Each number is 128 + 32 x the weight over the matrix's rms, rounded and kept within 0 to 255. Layers, rows and columns count from 0. Numbers have three digits each.

# layer 5 attention output (transposed), 128x128, rms 0.219, rows 22-44, columns 0-127
081136134143175162131077118187108183170156102103121140158125132112079171117138154092095147130095176095153130145136073120111109124169091168159146106158052109118155069065141166134205121128080085135133192100170160183090205089144167105117099137104101120116120114100135085186136094092164135087079120144065145152159083154080104090132116088095205148128179115116137102082145109121113100161145
077102143136158099181109137128184158205165186119115049125126117178113167191124144172241119167236095121111096177182139151131096156130155115135109105139098150105172096140139101091128160087161153163207084147109128137127103119120127150113084107164109118162144151142100163138131102110150124096148139099182170144106112161105165092125118094049191098147149157133109114175153178142149086154097
135177110117105113144171168146172071117131110152133125107157123147099171128138151105137158107114092160148113101173163139062164128070158124135133163158102078135154112120157121072086073123111140149141159164105094169156168013156142094113144109113094133140061165139153122127170125125115176129099111133103144073222046122158126076132136143123131145140171154143150148124149170123157167112103
111151139183176115122161115114099161131181139153089116138145089067091132151105112104097139080148059137092123146182111161130080170129154131167173120060084155115117192119122105050132172167136165119165143205133120139062114065188094128157087104176067118162063147086101116061120101091182114118127081147186089153150150142134112154100095164124102173173127182140184132188174111037152135107119
089092087094121102081136150105122114127076077137135113133113116122161067132127169131144133101092129138143180128151176151164151119167084121120100148192064144089125128129193149090175097141138183052099089155163095171132106132130071185144120140133142115091122080151107129135127083097090119146113072164127092103125110105083128152090186113121136133104132222102106135127114108124158140145147
191149094126200106095131093103139117109114122174108136095147117153184159144119124142193082152172150180101188171124091141109097149118045146083081131164133162141140108186101121113142121146073102100168195101133177181068082111104160162168106164096137099157069145128107117135134150092066247121108121137114116082100134046154143083073193147143150185102139008102144061135069089145166097136077
156156082185129174185126099104097043183096179150120155125154148075059167141152110123170119144104165098125103127188155117168085091168060177144103140185104144058080160161159120124128180122161143099154079102054126166155108108131143104141166152112076158119155127114097140164118135123079143113132126149157087122108149173104143135163068097145183085102134131105135160112131133118071085172126
151142110105173179172104131174169134117144198149064106100131143099121124137145071153120172137142060155122165193158117133188147113062166147167130185119207104101060167162131155092140112166131136156121138181161085097141166098194050134097130115137149107119207158112107100140137177112125183116136115137081165181136133138053182127104136097122109092113113146141097092102090167129081137172113
173064147137176109113139115116107128180121188185071133087119052147184191110133141156165098122159105154153205212124123117124130167133131216113136077091174105149116139112154082149150194081093078085084154099146195215141139074071050095158140135185135183123107136109042094139097107084149147132091139093156146097210142176119098133135131173057123153150133194143151116168139136189127137129147
106091101165149118141085161091155057123104159120139107143102113075082179146100097100108112178152120169156125155140148084083139123113121126108136185129123104165160180088129163136125157128151137098064182074182171115122093117119146135121122163153078110057119091131119134142149186156180089078138152169126129156115088091175082143193131064142099081011110137091061123163163155120121108144150
149143087078112118089098182065117145076091121140139173142117085064111177150134164172105156157140094110156133152156093136150152176074153169097137127164095123099157145172151074116173108156114092144129128113139072106142153166159131138092116124060128099143111070164117136091168151150122129129152120079142054134165105102116145112112153152144085099176165165146119148087171121090114155099134
114151188130116111170158125162133231120142094106121082086125134138131112157127151104103087083163153111157157124099005141138107151113106132118156083135139107175117154123084179096163163145156131106128144104147145160130155120113127110108163148144100182206164124143115148118138071112069110152136119151178094130094156103119062091128091095102156097133113108119188105090173144194155114071141
084148097139127117122148149142200076133104134061138140135111113106156159143130066142126114168191091108138130187103117225160112089150068099112107150113077152075104133103059115119141139142125155109133131160050094085073155156142132191139058117086117162194100152137099149100147099112136121115145095127087124125094165120103150148104090113112140123103131107107141150123084144169166121109131
095136076115135169157096151106096128118157119152175110101092140124092131154118139132128121135126150137164088131192136153093121134154079150141167125134153205147140114126167129165160162117114137069186121123078090113075150132067092107109115108075146132168169120140147062158101154121168099158125117140087124177187185120178144152119118169089119133106090099121130135164112109130096109148165
147136148164108158131090114166147154065134089087164101138111113092095101120133154119112170120142184127135123092112120104201138110148146091123130170122110144135139157141125180207169122099157133140144182153126084143130114105126077077125152114159142163059122087130126125146101165172129132168125119159132163115105086167113127118145165141097033189124105147169103091123166080128080123087149
151143098078086144128150137127174152125120144108097127174140175184092133066160127106126122076116135107172074125108134161110133134110121128159136125112158092123113102115117112159127134138117155150107096119121109141161129165102085090181121151163129150114086163086151103126142150162059096104092124094138134145101148153148110189081104168103118140145145110131110130111132087156151150179130
143102194115103109087145109134140063154129160179149121141163154154186103071155089155128104150145101132122189164066102169096143143142115123127077114113154140171152126114124143048111129160162160139125155083146149125075146127191141140185150194158110166141138113165103125113187122164134215107120116128140141154133102091114126151122175122087090151090102074096098145154126158148124157102174
089113162130154123082159132143121117103049128147126145152120097112185118092123191135109080117170128098109130172131156096122087138083074169123135159188170159119099111159060133116143147108127125050136084086083123084092114166086123123152112133147034111099105180130164098111115163151130120138121156127131149119150084104201118095179088172127160164098120077070146156079147113091155114163129
142187153119131135101168185086121123082130147117146098133138087117132105135079148121105194141120154150207160184073108140135140135101107104109146152146163079156117168120170106064100156156137144119157107140092106137158082120095094135152090135118149072140087124140080117107024172165127085078175111098127102147155147177156120127139172153107127107140121125124126162121139136153092119135112
143094135101137099174102127097151159145099155116071077102108109148104150120104136117161110163156105101110098135139135144141162113091164157153081157114128143117187163106130045122111097147154085200111106138096110084178123141116125134123143131158081110074160123193112142146089078136128141112156165113135151132124100151137083168191109108120126095107104151135154089132114156138097094118095
106165082136146167149142111193076088155144143114089088115139047180085123136152105114126105096131093128139157139110125132127148188109112147146115196096160066124157120138131120138129088113102105087124116086093115068108137089184113157086099157119142096135142134130126165144144118155132090149058080084101087130148123135143141085112121120129110156158125169133160060164115099124131076113129
147165064114148137131155112101172150080128126147131113149138142164130122135139120153077104118088138103157079091133127176157109142115113142132118107168110149151064198145173106073132079135110075143087185178116136128155131146149130124125115109162129163170122142118124123095131160141154140113145124136063128139143100131127167114139065101116138092101085101137123169083127100176140121078157
155168107162063131164134074060080117132090112193205101089154185085120092154131175125103202128149133125150067162102086107133146122147108131108116152136098148106180156135119150123093083123129150116141173161139154133094146130163090153103126136169087129146154113105164164136091098077116127131112106126128101161076124142115083088147133119143178160126120131149071133192089109130099129129071
# layer 5 attention value, 128x128, rms 0.272, rows 23-44, columns 0-127
134184142156080115147161066124177128045138078158117156120194156111115111101133109112081114116059175131123154157094167122130156151177105156124071163115103119120098125136124055131125139141124115142118107136072169113077090118115182110127166182184189136139146154207028121069134163136094118173123093096169118112144216125136099169158106200230143190123157084183133113045098087174082137058119
116121084144157123065122157126051168138104188121139102126171157092124094147194156128128118161132146171144132201096112097167129136116086121177128157152127148135118164117098138162143165129146116093137114098155192159146094152076118180108083126092161132119125192147134089144116112135098121170121131127142109163130134160165084157103210076128123078202117136090076095153135126139075095144182
143150098158127161048074106137189095107072157117183083162120194187157119068133125152139188114110151159204181064101099130098128121148081108103107197159182084113158109138130172142121115095122112140150126116121189140205110218103158141099140139106158140084161077107157145187094145179080170125150169146051160155150153165077155157102144064162130126155111103094075174061058161232118150123131
136114140113145152168147121110172161112134210109130090150116156109180158143138139128118111169136139079090151068160138084117088129104171118100137156106116096166178135127107114162126096103110081163155117110102205127079141111144141125150062132100098099125182163098149198121129115162113127116169132074118179142150094136171115100145134123125091158119099070182145127157105164082067112114060
083069116181122203059160146066153150130106146175105090180095109101087055089139124027030172099110120144167114114208091139154147097177193072152163049072142108162138112105169146125119205123170136158182107188156134081133121113169143102101207130132132105114159102074118169105136131142170043203126097045116094166167138153145104161140098177093102093135153151133139206091141132088079108148160
143110109114177086091125106158134180124184075124124114165190150160119089088151122107088119058113110101071119134101181084154164145134135097127084128111146134119195103063072123128126099077099140113141180161143153089046136177125146138102117120127180058153141081157152132068126141155151087109128167103116133102096071101128163151143151169110093160098122111146137087107150141160175111086113
104159205149114050180117149158118134106044026112165170112122124182179089150103144176171106079102132078170081129075127065107163137176127144128082117183066131097120091095204117100125161090132111119119149128142177174135109192089152177121112114179104136103115116078150181037103157145068060104088146182128112096103085123164047097146117152146131162155098129106177094165156101107156159127179
143153088130074138082132130093111112062073085122176062170165199163158161085124117121107189150169140125083059093138033144160128084118095053106128216186146175084081148156099169115095086196175143142161100210125060088135122149215222165056139121102123091078141142117132164082128110180138115188102159179085167157130147118112135141108129112158059133115138084126106140158131129138154162133155
172143148105099120111130056146108184210109119161168161095183130177231057062086136168161071069098097084096125127077181127172108080140124111177089133162084148121100133111127091176086086140131173152086103176106092104120178172128128168130176055091157108152081205137148119188106076110150081079116115148086115111115124109115215147128133153108164211097161104157081117117073155102182115111126
112056135135135129146130136149121132168135136122158133143120125134121062185138136107112122154151116079022072075146167166120141149121142129139107160155106120120094157085156139110119200107148171104133177132103129112127118089122115164110129166142145142127099058131108086125073141191128132098098079150143117167109112106144204156174120142148168094090102114070130120139117184170119080184114
088124084101130124129117124138125106122138133145133155177151109121133107093176138077164139195156151127102145106148205098161178138104119100147116143151131086147182120109115156141122116130083111144103131086136143103126076176104117163083123137140152071109101171119092117162130148161068103123113196082128159081178118082146121183140185142140100101069145077133110092132104096114097187137148
139104092191125143165087112140078142123149106123073115182126115144091127101136132096095150147086147137149137125146151117123117184151156142102136117131186114144125118133231109119175109135120066051102146119152095147118071121095119091121141155162116108104146092117165150134103117160143101114083152094125129100148093116106079116170144135140119072110140101130121136103139124150050101102131
125118153096115140131144179118210085138114073117123108147135137146148123122170106136095146138123173109095134139056135124160145078146127125103080132142112101118111094129140143108126128127140088172109134201218188131132106097225175130153131152162126077112147094147134197116108086120101148086101140113158110115117119182133118105059154177146147200138171139154143126114098114179142098106117
138144094064088122143165090069131114125165169130106127154118076160172124077141120157159078139150090121076177179067101105122116116133106096120127074147164132174103113117137114091085132127178105132076155101180153097144182108145125172150080062086115141176135149132134165106212103054138097100153101151104104138168096095150168102091134135150146156134158184133128211136110132136192116139107
143148164152137097148104117140101101146131118161103102147157052101101152148142129187090139132149135174140140135107091119164131083111109100115144087165095145124158104193106179047188109151131106148154131097123137116150164136163157132136137098132109141159135074144146156099108106135133117163211106158185096128161119112153117153120182137123142172140097110134158167136157150097135142076089
129115138158118190155133110177145173135128121110136119142143086131090136125120135114138163148063165134148082123158119096110106165121165075146131193096139115106117154152152069206092111152094127132150101132134109087118166132119155092139124155167138141176118107138164154142126116126135101140107159189091156074150148142161147154156110092163128081168171149157154168141163152074131125086125
159135124132110114129119159060090076093161125125168132122164158146116143122146108134089150101081160105178092138129082148147123108156200129123114096104038158145150136095178163188122080079128086174154132162123144099174125135142145102154113209112171125133122089103137102145112083107129164129198111128082118089103190148138128165102139124126171095056107101145128099146136145159134145094094
129091093122179109111126085087183115160144168110099127105126084168064127140148125130102130147176100111073102137097168116102116088105159098169089137100162147105163091116097136123124152142138092173170131148107117130132126089178136162117091163161116116167135110150122132060152095143198122096076121126113076126148067099127145148149102113135156109139098188137162093127130142138131136127118
120109133145150089085103112161156166109155170154098142139135167123094103152163108136085057075116107123134116127091114126111133074102125151130120139106139131152081084122109140162111206136139132099176135067108160123107109124102160103128123178140143172130138122071138114065161127085104084181117088136142101111153195168142160148144093098173143093127177132048132141072117161126066088139162
152148161136101111115131114145135157090168104079157110086139111126111104115177143142087124170162163082164158151098141171099136150190066115137111089133127170141089121135127155103117160134069130157115163163103116167139112137100121116121103165185136159114140118121143151080137138121116156066132132131139100142133124087123110140128129189136078116127126086120110131112126134109145141143102
100120114110139118172110168119132113137098131147135100135115135092128096165104159161144126135143144130107103182169126158127125102131139127155146123078102080129156103127108155125136166126162113081099071072167130157103104142118150136077143181103109145083122145138127149137143085147099138128117165137139153118067077138134120145127126122083104095131153163134154101142115141095130080151115
158113141147146110041190096140198134121126140100161133183117159109086133087118043091171106130082152153086110137075149109116181138100148132154090118141209149120081099119106147136113115120148087160097127120156101105125132178086095146141154120142136157131149117108182170126127135166120100111111167131091170129123124171133147161093139154116192091200145115081126099115142112158161137136112
# layer 5 attention query, 128x128, rms 0.257, rows 32-63, columns 0-127
141207085101142113207090110155116186105103121156136172125116146171142116118113102073182157154145137191130130127122018140149136125039056116130136117150079120157118233152131140051142101110066173125130158088066172158165084146094209157111152123150103130130091148103148069159094163136199161115093203045116125054092111089177139095120113156165115094149185122135162133148184145154161124105175
156124083143128113156149112158136141172174147149117151114108132134204130185154126156190087135094071119101109113108154080147075131109097115167132123113127158084109119091102071136076158101144115083115139072151157145136128147125064115176166119107110115051078155114091118176145076150146120101059145105119149130141195172131193159077170108103103123052114166121160140068127116138126129112143
188173158107116167112111169187136085119071078148151171089156093135136117081133088118145158133146085091100097126123090103147106121045095114122121139158106109182151157117120129126048127088067183164143131063132149067155148144130137193154110158092180097126105086044209138174106176167157062169096121111118128080092141121125162104053129187130127174120183159131068089165156121067139099095106
154113124092131170116064145100119048106077113095137182131162162073101165170141149171139083117142065146094168088165163129108160116105158209144143121099057107119136153161172149208183130064102092114155069079145101080133106132154129147094112094149143097142163115139109225153139154147159187085149102127148183095180085158172140112095068172132100111108185129171141144130105134114148125120126
058184121152175181116072166198123079095064155184120184120091093171168088095098143077063171180142126180095107155099087144139141137086089119068179081127131156199110113102114116079056124151123153114133151137115184204075145145138190090142179140121157197158118156136135157077163181118145205163112122125144146123115105120136135136118065130073120151105162173084071179133206064120145141127130
154101203130132136098168122114110173141120229135125132133111090080099142060145151146088122164052113184139135098150104161125142120085119190137191083097139102112121138085188106150189179095093090212117169128164133192111170081140130136127145080145105068138071105136141125065140115105158155103104155155138084165122163147126185144092132105121134144154131111107170095150237152097159187155142
144108131143118189176120122128124147158137112131218193156116159095143109135127153177130101073086133069114146149159119065135137100173121139095131108049096087155105116170061160181123096170098113116075088097161099105114166159109091119120163154151126149159117129129117068143127153113147117131122130082128098112115187170092112112141148178171116233063110116146138103168088192128127140064076
183147143066214101087179145207113148116075098112158131146137089117086066174109094126063124125164111111181128110080092166161184104182134134163182180131069120086116114126123144168119167126119137135119144171130080115039186200162087162131080093102082169133108173198152131106091111121150146150146118093118115115141153194139073105086121128164149108125128136088106124155160139126149104104122
145101087153121145061152121137133151107062199150146171134175158150148085114199162101135071100106108041086101153096159101102136122143096112167039142151121131059164086139095100191157119178117076138138104114056124024174133107095118083148145132129101160146141134083155113080120101134146123109098128160147080143153119151156146126118169168077080155120102158120166131099096133105143103129162
124147123105161106075121144155089081112123115128147114162158096164116107098068115152135137134182117141149107102085105120127146160084079185124125130220217139173121100167153101090131113129139131153091157087162096070173185201149140161139152089107093134147153156123222084133098133110208162140106211044101177143038105120140121120136191130105085105051103083087130091098131129120088158165157
135123116095151118108138119088100171115079152152166110119150117153130149124137132088128130125125126090173127110139148193144165142127102113165063122129143131160119195117101109085114104175196115139151168088117178132158148137119206133191134123152102184097129171104146150115144087089103078197129128066109144116108133118105117113152199124098109143186146145147061149141096091107134098070149
061170161177158094125126134159176123104127175183101075226059162108114120059208042153162141065109155156072130089116146105092094099179077122110129207053142091118128128118153200178234220076135137216105180145182146111112117064110076039049138099214158131099165198152155179125111095166108127124083110143180148097177091106098132182123148134135122147122095149164187089115119152097164136164143
095133086111135058159156120060132078126110173142069106087046121099172154123098141093098100124125085127132130163099176093143100155137117146032140124172129152120134105151132102169106130131109135141106075151173147100109084080093146159132113149182098106096124118127143085066120110076161139087174125168175138100152116163231095198133103122114122083140173110109077205134118131147144146150112
137091126165163119070117124128108075100102134126051187134058155093099159117112113111133107102128156147163085085108180172095144108148091131147105137113115178138105143110148117136089138160120154152185199107088074129153169135118079101169138185148174177198106110181129134170108109112180132141133124148137075122159118124155103099128179110135112110102129144066107083139119141186071173132131
145127049127187113127115105157143139068139171135119151221079100191140123095155117105167139134174068214138112095161155142135141142234115179146148190059126111115153109150168168178151192098106099145157145148123145085127151074127086067098148150157125165103116194145145085169166156093081103158090095136093119082135170127131147077100140161080094191157198136123118071127057051099120139127132
116140148156113158152132126168147114065153151086128131133168118163138139101150151141117103135132089152159149149124148147204111126123173147151099131154114089165079140128116091063177104159083123172084116153111123138159137063122152144108123167065147107103143113195083073102133121153129124110140140095106121135078109073067156189180116149117075126103139167116151068118131123064155140123077
149143124084160098083088125123091127111084135232172098130168113123115074121064180100123166099130137115182105151067075160155161110068158133140186181127170148095116141080134156053099102124118153173111149122183207175188086109189122108139131166138105117091047066152133144105131121116092102118169076143083109085163117122141100117155150124111125105131077141170090153109130188150124146189202
186156144125133145166067116142111147139175199087159134160121180117132121136068201162090176127088219108088140101119146173189143067080110120116147128148094107133141109115172038124092115125084145109143136076109105177120137157113142166119086111130116096172075119105223143081105092129143149178114070143169087155110095150152083134115161135155157092120195113137129076134144134119145154102088
151149143199184153113089120128099120136154141127083082141161107111109162060095153094116120143129119190153120110101180137155208130170148180113145122157101006099068136119198106079155088103097089058091162135203144096171128108128079134071138121130147113068127114162136105123120209149086123124076164114129168090146092152174107135129152142132102102171142161155130099111176045138167150056144
070145177102119143161113170102158113089083151144120143083160099120139154109120127130119130149146117122154155128118134140152079079108105097127093164161181129077128145137140145176178096058099086123092169116143102134185150115168152126087199119152108147120182125107109148146070112086079157142105148186085128106069154164146142117117099151110125093165159219164138105093161103168105111136116
125187148137100133127121159165117093081155122116116116148168097146129129101116133131126181111165165209157102170122116093142127137132111123152124136122177083173156132067077151110173138070174107149110065124077165167142159136181077137173094059094124086095091136171120135123132183102190082135120113118147102081144162142135070148114134142092084176139145192177130130115176133118090072149149
149163168119138108117096188096078106162105154129074108157159173043081168116150193125126088154115089105108162104157156073169163053151143139115122148093157047108142124124178174129112167102162233132149138164109137117135184136145120085111118150118063184149094145075101170096133118154101145136101132192135141155102163131148128099169091132220132100180149156120104046107119110132078115133159
091126124142158145107140234152141116113132157162123090108111077072129148070106215083074118144181156101112118128077127151184150134130140162130130157080104116080096151134091093138102174083100136146136107073115194204074097094121151158150132145128147068112097097145101157105035183156102067125188166096092165127075151151115125097079106153103157113166130126154214117153200095134159121124145
135132082055178081132135161086157191165139124107102124065097162115180127109167146164105087067129129118108198128102110085178147130130173102142187156135154162116114118104127177178109170080154003150103134122151173118141131117040085086096154070059154101144127086189104100137117081163082155123168159156133117197145092140092137049170078096111210125158119085137189184113129208157109173148172
130140108118138130139126079147176126080097179183119185138087077112106112149175128127122148161153109076123124221209102139109134118073177113123086115109255122167133072170060146079074145106164127177146099130115129103156139114182153127115127114101178084139178129135103093109103143146118111114108176071126102155145088128100169122118195141135132075145127174131140150071137087140131101072121
170082099163156121117114069091174174114190144162144076053167125123103103186184113161161082093182078106153152124143122118185159127140159125190132197122144132084053106072129150164117074140080097142113151139145202099166142169158148035121136077123096152174138175120095132101118131153145137085116132104135159132202141139102141119109110102111183092163119087114065159172062124179109142168147
112118093107174109103205127105140121138084108150110200129083144134125134116123124168108131127132178134119137118099135080098107132199105176077123047118139155161104122145118140122104092078109074150159086159177121116127071193127128123164096181118100110144071137168160152168145107115081174129120179152111100122152137171132129126179113134130172108156186162124144117118123075160125197125164
057073104096150156130144138126157136103069147126098142127153088169131106090090037181166110162221068123129110156145161114148116154136083141118098095128167100153164103160175108082152110136139087097072111137147193124173107102126145128132203103108213112094148161139125176104123140108064103159084218011114106055099121132173144101081091096148120179173179151167122139078174103115125079104134
081057067118144135134143110103181136085065142189092109126162139150128080099118154082123153092103021144184128158174127140122169077154153139176170160075172128159100118102103136150086162121087126090152113088132116112125175173112078133147087127156106150127129103118117130181092104100125133233000097153137113128144118102088094128137130143125126089127154163160118152115080141153042149184075
110093166109122094136146121120087142082130107138123161072143115117134159163144175166108111131141152124150141117111088102066120084115152098200171159110130146154151137144101043128101112157095142170143184106137095135062209104097109084110116142113108179114193177103143085142111094150148112144125122115176132178144135113175131146119132111154143089141131094091081125086140156116072172158122
059127119123089140139148114162149073099132196169099159121130170144153208085101128145112185152133120135172116221138092120111104130176139102183115129085105112112184073085119137121125141132154135086112135078098134077156149127182165098091150088115109161106143216160155131208122167147105112153138137124106165094151138124108131124161149160083093089117175110137122060139149135096125075081120
110131085150160088128208209132149144141144108118060098137135119171153101098089108121120193138115092161115053117119096221119122231126089126139095131118142117210130184132083091037112142199096166135119075163102071155161143195128213172133111159085118089175088160150140182077120104126211162130136065095170072130149168101162128126095121147117124132232132109120102143080226142149187169070159
# layer 5 attention key, 128x128, rms 0.248, rows 32-63, columns 0-127
163092119161142103107080138157127148091074071044155153167171175119131092067085111116095102171184139147180081069139068153191144117078145113177206171134187168154156152085160093078134207099095085111140075108153153137108163136146075098130143201144058120118119169129133158110095144106121152086089099109169126060088167070140092136128109103075085108134132171154068146095091093199112123115111
188160142148169092150093087097104102180164095105104069177157109129149108100152066113153144116143076147127146150126110133134133130131114149159181129058107116165118142180089116180185180171124107127168112148107117073150121129158144108238166020151187135101139161151078121083153075111106176101107121107142100140129122136046150068116063114151158107172154035149138125121136155148159116147210
143117131092096164158113123230103132091194129110140204097114123193130116114122028173145153167112085154073111100106084074110145187092150126156142046146088203166133176186111033118103143162152106159126131131057179181126164077127116190126152193144126166110095125145078146137114117098142112078134132099115158116130143095118124112135086139078127115090146145183119181039107193110191118104182
151136078107159123095144088120133099170157225098199102136196124229089067168036094116103123162106190075097124127079082153091134177124129167147109111134150145105119102113139131109152165195144141178112137102186088146123127143122134165164166124118129117134125167112131168138121145120119089112142092111092093159109092141127138138101210158104132094143130126177159106080134132207110104161077
135038084153109083121156119155096110090068163099082140130087084121141105090168134180056153150186132131156147086189121101121184140125111195151103180130199160104078158152105123170195113156100131134198117118108159125146180178066100152145169147197108154150103106131192118154155130115115141138115150122189147073180166078183131092121099141042106153170135148124106179085090157088174170234157
173122176140150204058147107137114188119170194129121133158094122132076186109145126168096124070154096129172153097168093167110113174091098203107112097103143096090041070099071115170161122091095137058121144113155141202124146108143214093166135146094114110166078133107143100116157154095102145125139167087122150152215159191112145150033095102119158201194115134164147123133136133098195109111120
141137179155118087141139090114109147126122098172144132187116153065111125190072092165160130176157122154101107132183104092147124145138117144124085142129117153116147125135126104129144115105122096105096096137072146101130125144119071064136089155169154141198148171100131207159076155101137079126079142101140140078158102181123125114104129165109110175147139152152204098117048108130080173078180
160045126159170117125179124129135106111175132161201128178093121105138169071170174163079143141165123144122148165138136136180126091119123128069124074130149151109102186056125153092171107101150183076150065109152182119085111065102117112124149110104126092155083120067079172154134139118154155120175155126136178132087120182153177131137132106125079096183181122131078102100151113136169187127179
127175137180170131087095218103121161173064142163137115178129159105157143093104144104113121107150098097111105148124081121140113157137128117119144128123037120101141128118076100176115124156135164080119177116122207171095082170151153115172092154149182123124127073162139165137132168135159157133126097133088161130086109076155128099147146139143159106116100064086128120088135110099130095151196
107085129154138130136197141156158088096104151126109166130157122173158129136122096169098125112109074102067130101116135137180213128141152146108167104149161090126063218125089106162151177055124156138186078151180104154109151096165127158078083148118132075077169122140085078098161154142123147054153167091141175173139151097092110125139113040124138060127095168065144164105087126128127108125121
138093169102091147169096140151101118173079099079216088094142136145089123109152122197176111184103177114135143111137118140148124111101122073106156154183133140134094135128201096167179090152110106106132153164108140118110149127113083133111121130122159175108155079102126168157172094161126193138147078062152146162123193109081125148147085044128083059124135148105077129100139157150136181132153
054107167133137150156189184128177148134124154097119134095115163181129130100123134141130138101087122093067154114113162155133109137162099202135084153072094093194124138020152070128103162162090155101151091079060074126181115161145193053184109107109084108194135093090174125141085127154111136123094121142132145052093146120179139171105085185139158138084160167100147152188195218093146129118127
053154184157118087073128147185139133141091108174085073145138064187139123141175151124119142130112088117093092068075159131096098078207126130155133121092121075089154157122133164110141054139124048120166186131087091109130140121060150139106114141153117142126081144168134132117129125151165118112216070143137084086110153145168160148106100159164207118146129125103164101106161088150120095163061
087133100163119105118162061083095124178113100137101114096098103098114117160133146119084177115087153143127145150129129056195115107144136128120137077142171135169129166164124142121083151170186134060088123196090166127146151112127146094168118142108104098140121098094146099114162198038068115118159138129103156161103148109123100093170177190162083131118162129131091092112125072123115145113099
112071126208151163127108134099132136100067153167190104069095121174142207178159125103130136052163174123114123148131184087139110103128085156137162070115181164203143049097127144150085125141142117045141167090088106094139151147084144051155084118076164101143139135103108146084111119143089146179180090106148117139099167136097130122153153149054147181133113123088148110152076162094099148160159
120138154204153135093096118116132196155186204114093114141105118096119073161072089101079117129106113160066093102098170117120174087098143057139091160138100103136114211108130165182165123127136167162126119158170124130078124121168086121155126127128093109029095101127189193119140067183162104168086155184114124145131171118098127158120129075100100152108184171088175068136170157155140122142087
111139139155187124111155133085104153096145089132111106165156113091150092116118156137177110073119113135144110098124111158124147066115166161146173124120183126135062150104096150138053119168099135105145133160125196126128101118038096109069111093145146116113114178145090056173111129181131165107073072152080148085163128099118127140131161109161084084144185081145104094097136146110149131139135
091111115131133119075150106209109100131130106076125157152132186154155157112099199146114119134120144104153177097143135147167076093123147097073092066147106141139138157185141159177125083112163116122081120138078163140108189075117161129150152210150131150209146198169186090114118133067172119043165157130175190162142144159105128115000123141131121155119109111101057101120091144136191121079182
186126142129109169156109114102035112140129140119167146161118165137106169193137127142129125121131148050107139142169129109107100107138106174087142128083166158189103114100135181107148170135100180218132093114130125162171169097119140126124146119148129109117119100148094126039118151115164120188133086168103085127117191115129110132067163162129133160163099100093196155100172130100099131164119
124130089125128160122168125115112132121148095190102141204172115123072101100095170089115052151153098175150133105113050145159176042112178097129108159129139154157067113127149081147098137141146136091101186114120047094121199122121130179093128142141072090177102040118116112143139150184174066122104118150052152138156162122136104115094088125127141134122130125159135138158115139099157071156110
198106120172135165149117134102118084089126141119147113126127099132111208136139080088091085116116226069090122150068175164107135079126167169048093144138128137173116165132145066156106162105120153120158163104099156143134152216120139150116099153148099110075142163166134198058182072136118193122073142118082141063156119142074151081174114106058144179135102130148147132089174113085196207131125
183165135172064190079119073110138083160112132170077154176104124141120131064127082125109110136112124093062193129210135110116077123117133095134138142163180166086140093188079094133108122146135141106095169202138159094148117153095119101085164140130069110219140165137140139117156193152169157100134135156087081139082152200156169148130181138207175098122146132088165050187127158111128038114143
146136158135086153172145113152087105218199141168069129116154104151184122101136156094138080070108109044152143169154035104165108148138139079167144143153125148091147140132068156101084106095135131150117109104039151129166164076128165116107156134076179145088136163078085181086132097095122163121130118106162095123143179196187110075101134097144153174180126110100125137092136159209176118103077
099106051134184131050117149055192175108129114160072162108092159166153165158111205189177140136217073117152145158143171151161127090133115076155176143135180108088095060146120178134162178109102108086084183146076063095105071135142067108103104109125131157215083171105121134124121107159062149162091239163115142125140094161076118022101189125178157067138118076129098141182169112147119142078106
131157099086083159102106110114196113114133101104106119122150177165083175139142070133159121153171189180197153120098127107166150124109158101139116131186153134115104157118096152134131056140138108115183084128120165146160117148141118076096108082087118113163094173149044112177139093150142109117147154111088185129142188109130105093128134129058119132072101129119125134136178149129125102158091
120136140166181060093069192071145147098092126143103107144092157082110131188144093158133128125162114109163152175136164166202124098101132116216126157110179150063112153118173148131100133116080105131097173107061087093223122084113152082041189111127137128154103080132082148146087191174184151125169081099135120206150069097151219099136172155142049023114141120164095084175112131144092119109170
090095122098129181090139093086143130179127111125115186109081130154158095153119151122122152131121124169130185109095157131099119141137122111173169111165180180071104128103106170151142176147133073110073130118142142029171105172138107119141158104141140103153125150065098119087207111140054090167178088192103113089159105115166152142107081176136144180117090105076133179126158111114095142156152
055121124054135175092139121087114122094125142078158133117171133157100121094120075139077089150144094146155064106083086128085125148095150081237065166108142138141129139121118119133193222115158125137144107103095089147100193159135121151109196161124109139133172134129054125146103126142120131173093182154085183152150178146095119167122089118156028114175060093139140184136114147111103212175073
134106118132153075114176053069178134109108151162120094100090103147137119111169122160144133202163150123160134105087105101186098102170132118100081114144107106134088091123162080108107057139102149159136181192099234113134126156140156100114158120097110107132070121113145122120180082144095143164111062104152103203139132167091146135163151182126114138109092154152060117094155140203050127131161
131116133154164160138180160096076148068115112203104133117157096153127092146143185174084146116133103137163178121110146164171255058115105159052125072140095109136126137164138140129168078116087107050171150138158170099123150135113140096141133099090105119197095092139123127137176134154094168147153215098131071137098084113092155117164085106149092151101136164156126176104113116143176096149094
100164142147121191125095119181103163079125125107079113101082146131040164073102189146117128162184159127201139088100113113167142103145172141115173162110135132134187145064193149162082161192124150149143123099146128163159163140160127154120179161141095170158164136124116093094172194075159090137114108116154139105125087166121164114130151086113134111129175177147069050154108136153116129142073
091069147138170164103165147158195132110094090119108081121045140158121059106108111126124157127156139199164136116101057137118158128077104159133111126140112196174178161119128151143146126100131185121090075145069144161121086135136112227129121121149165123112128163179082179100127165075163140164155138047227166089071178118102107181092137134125047143129130190056067130102164098044190188067148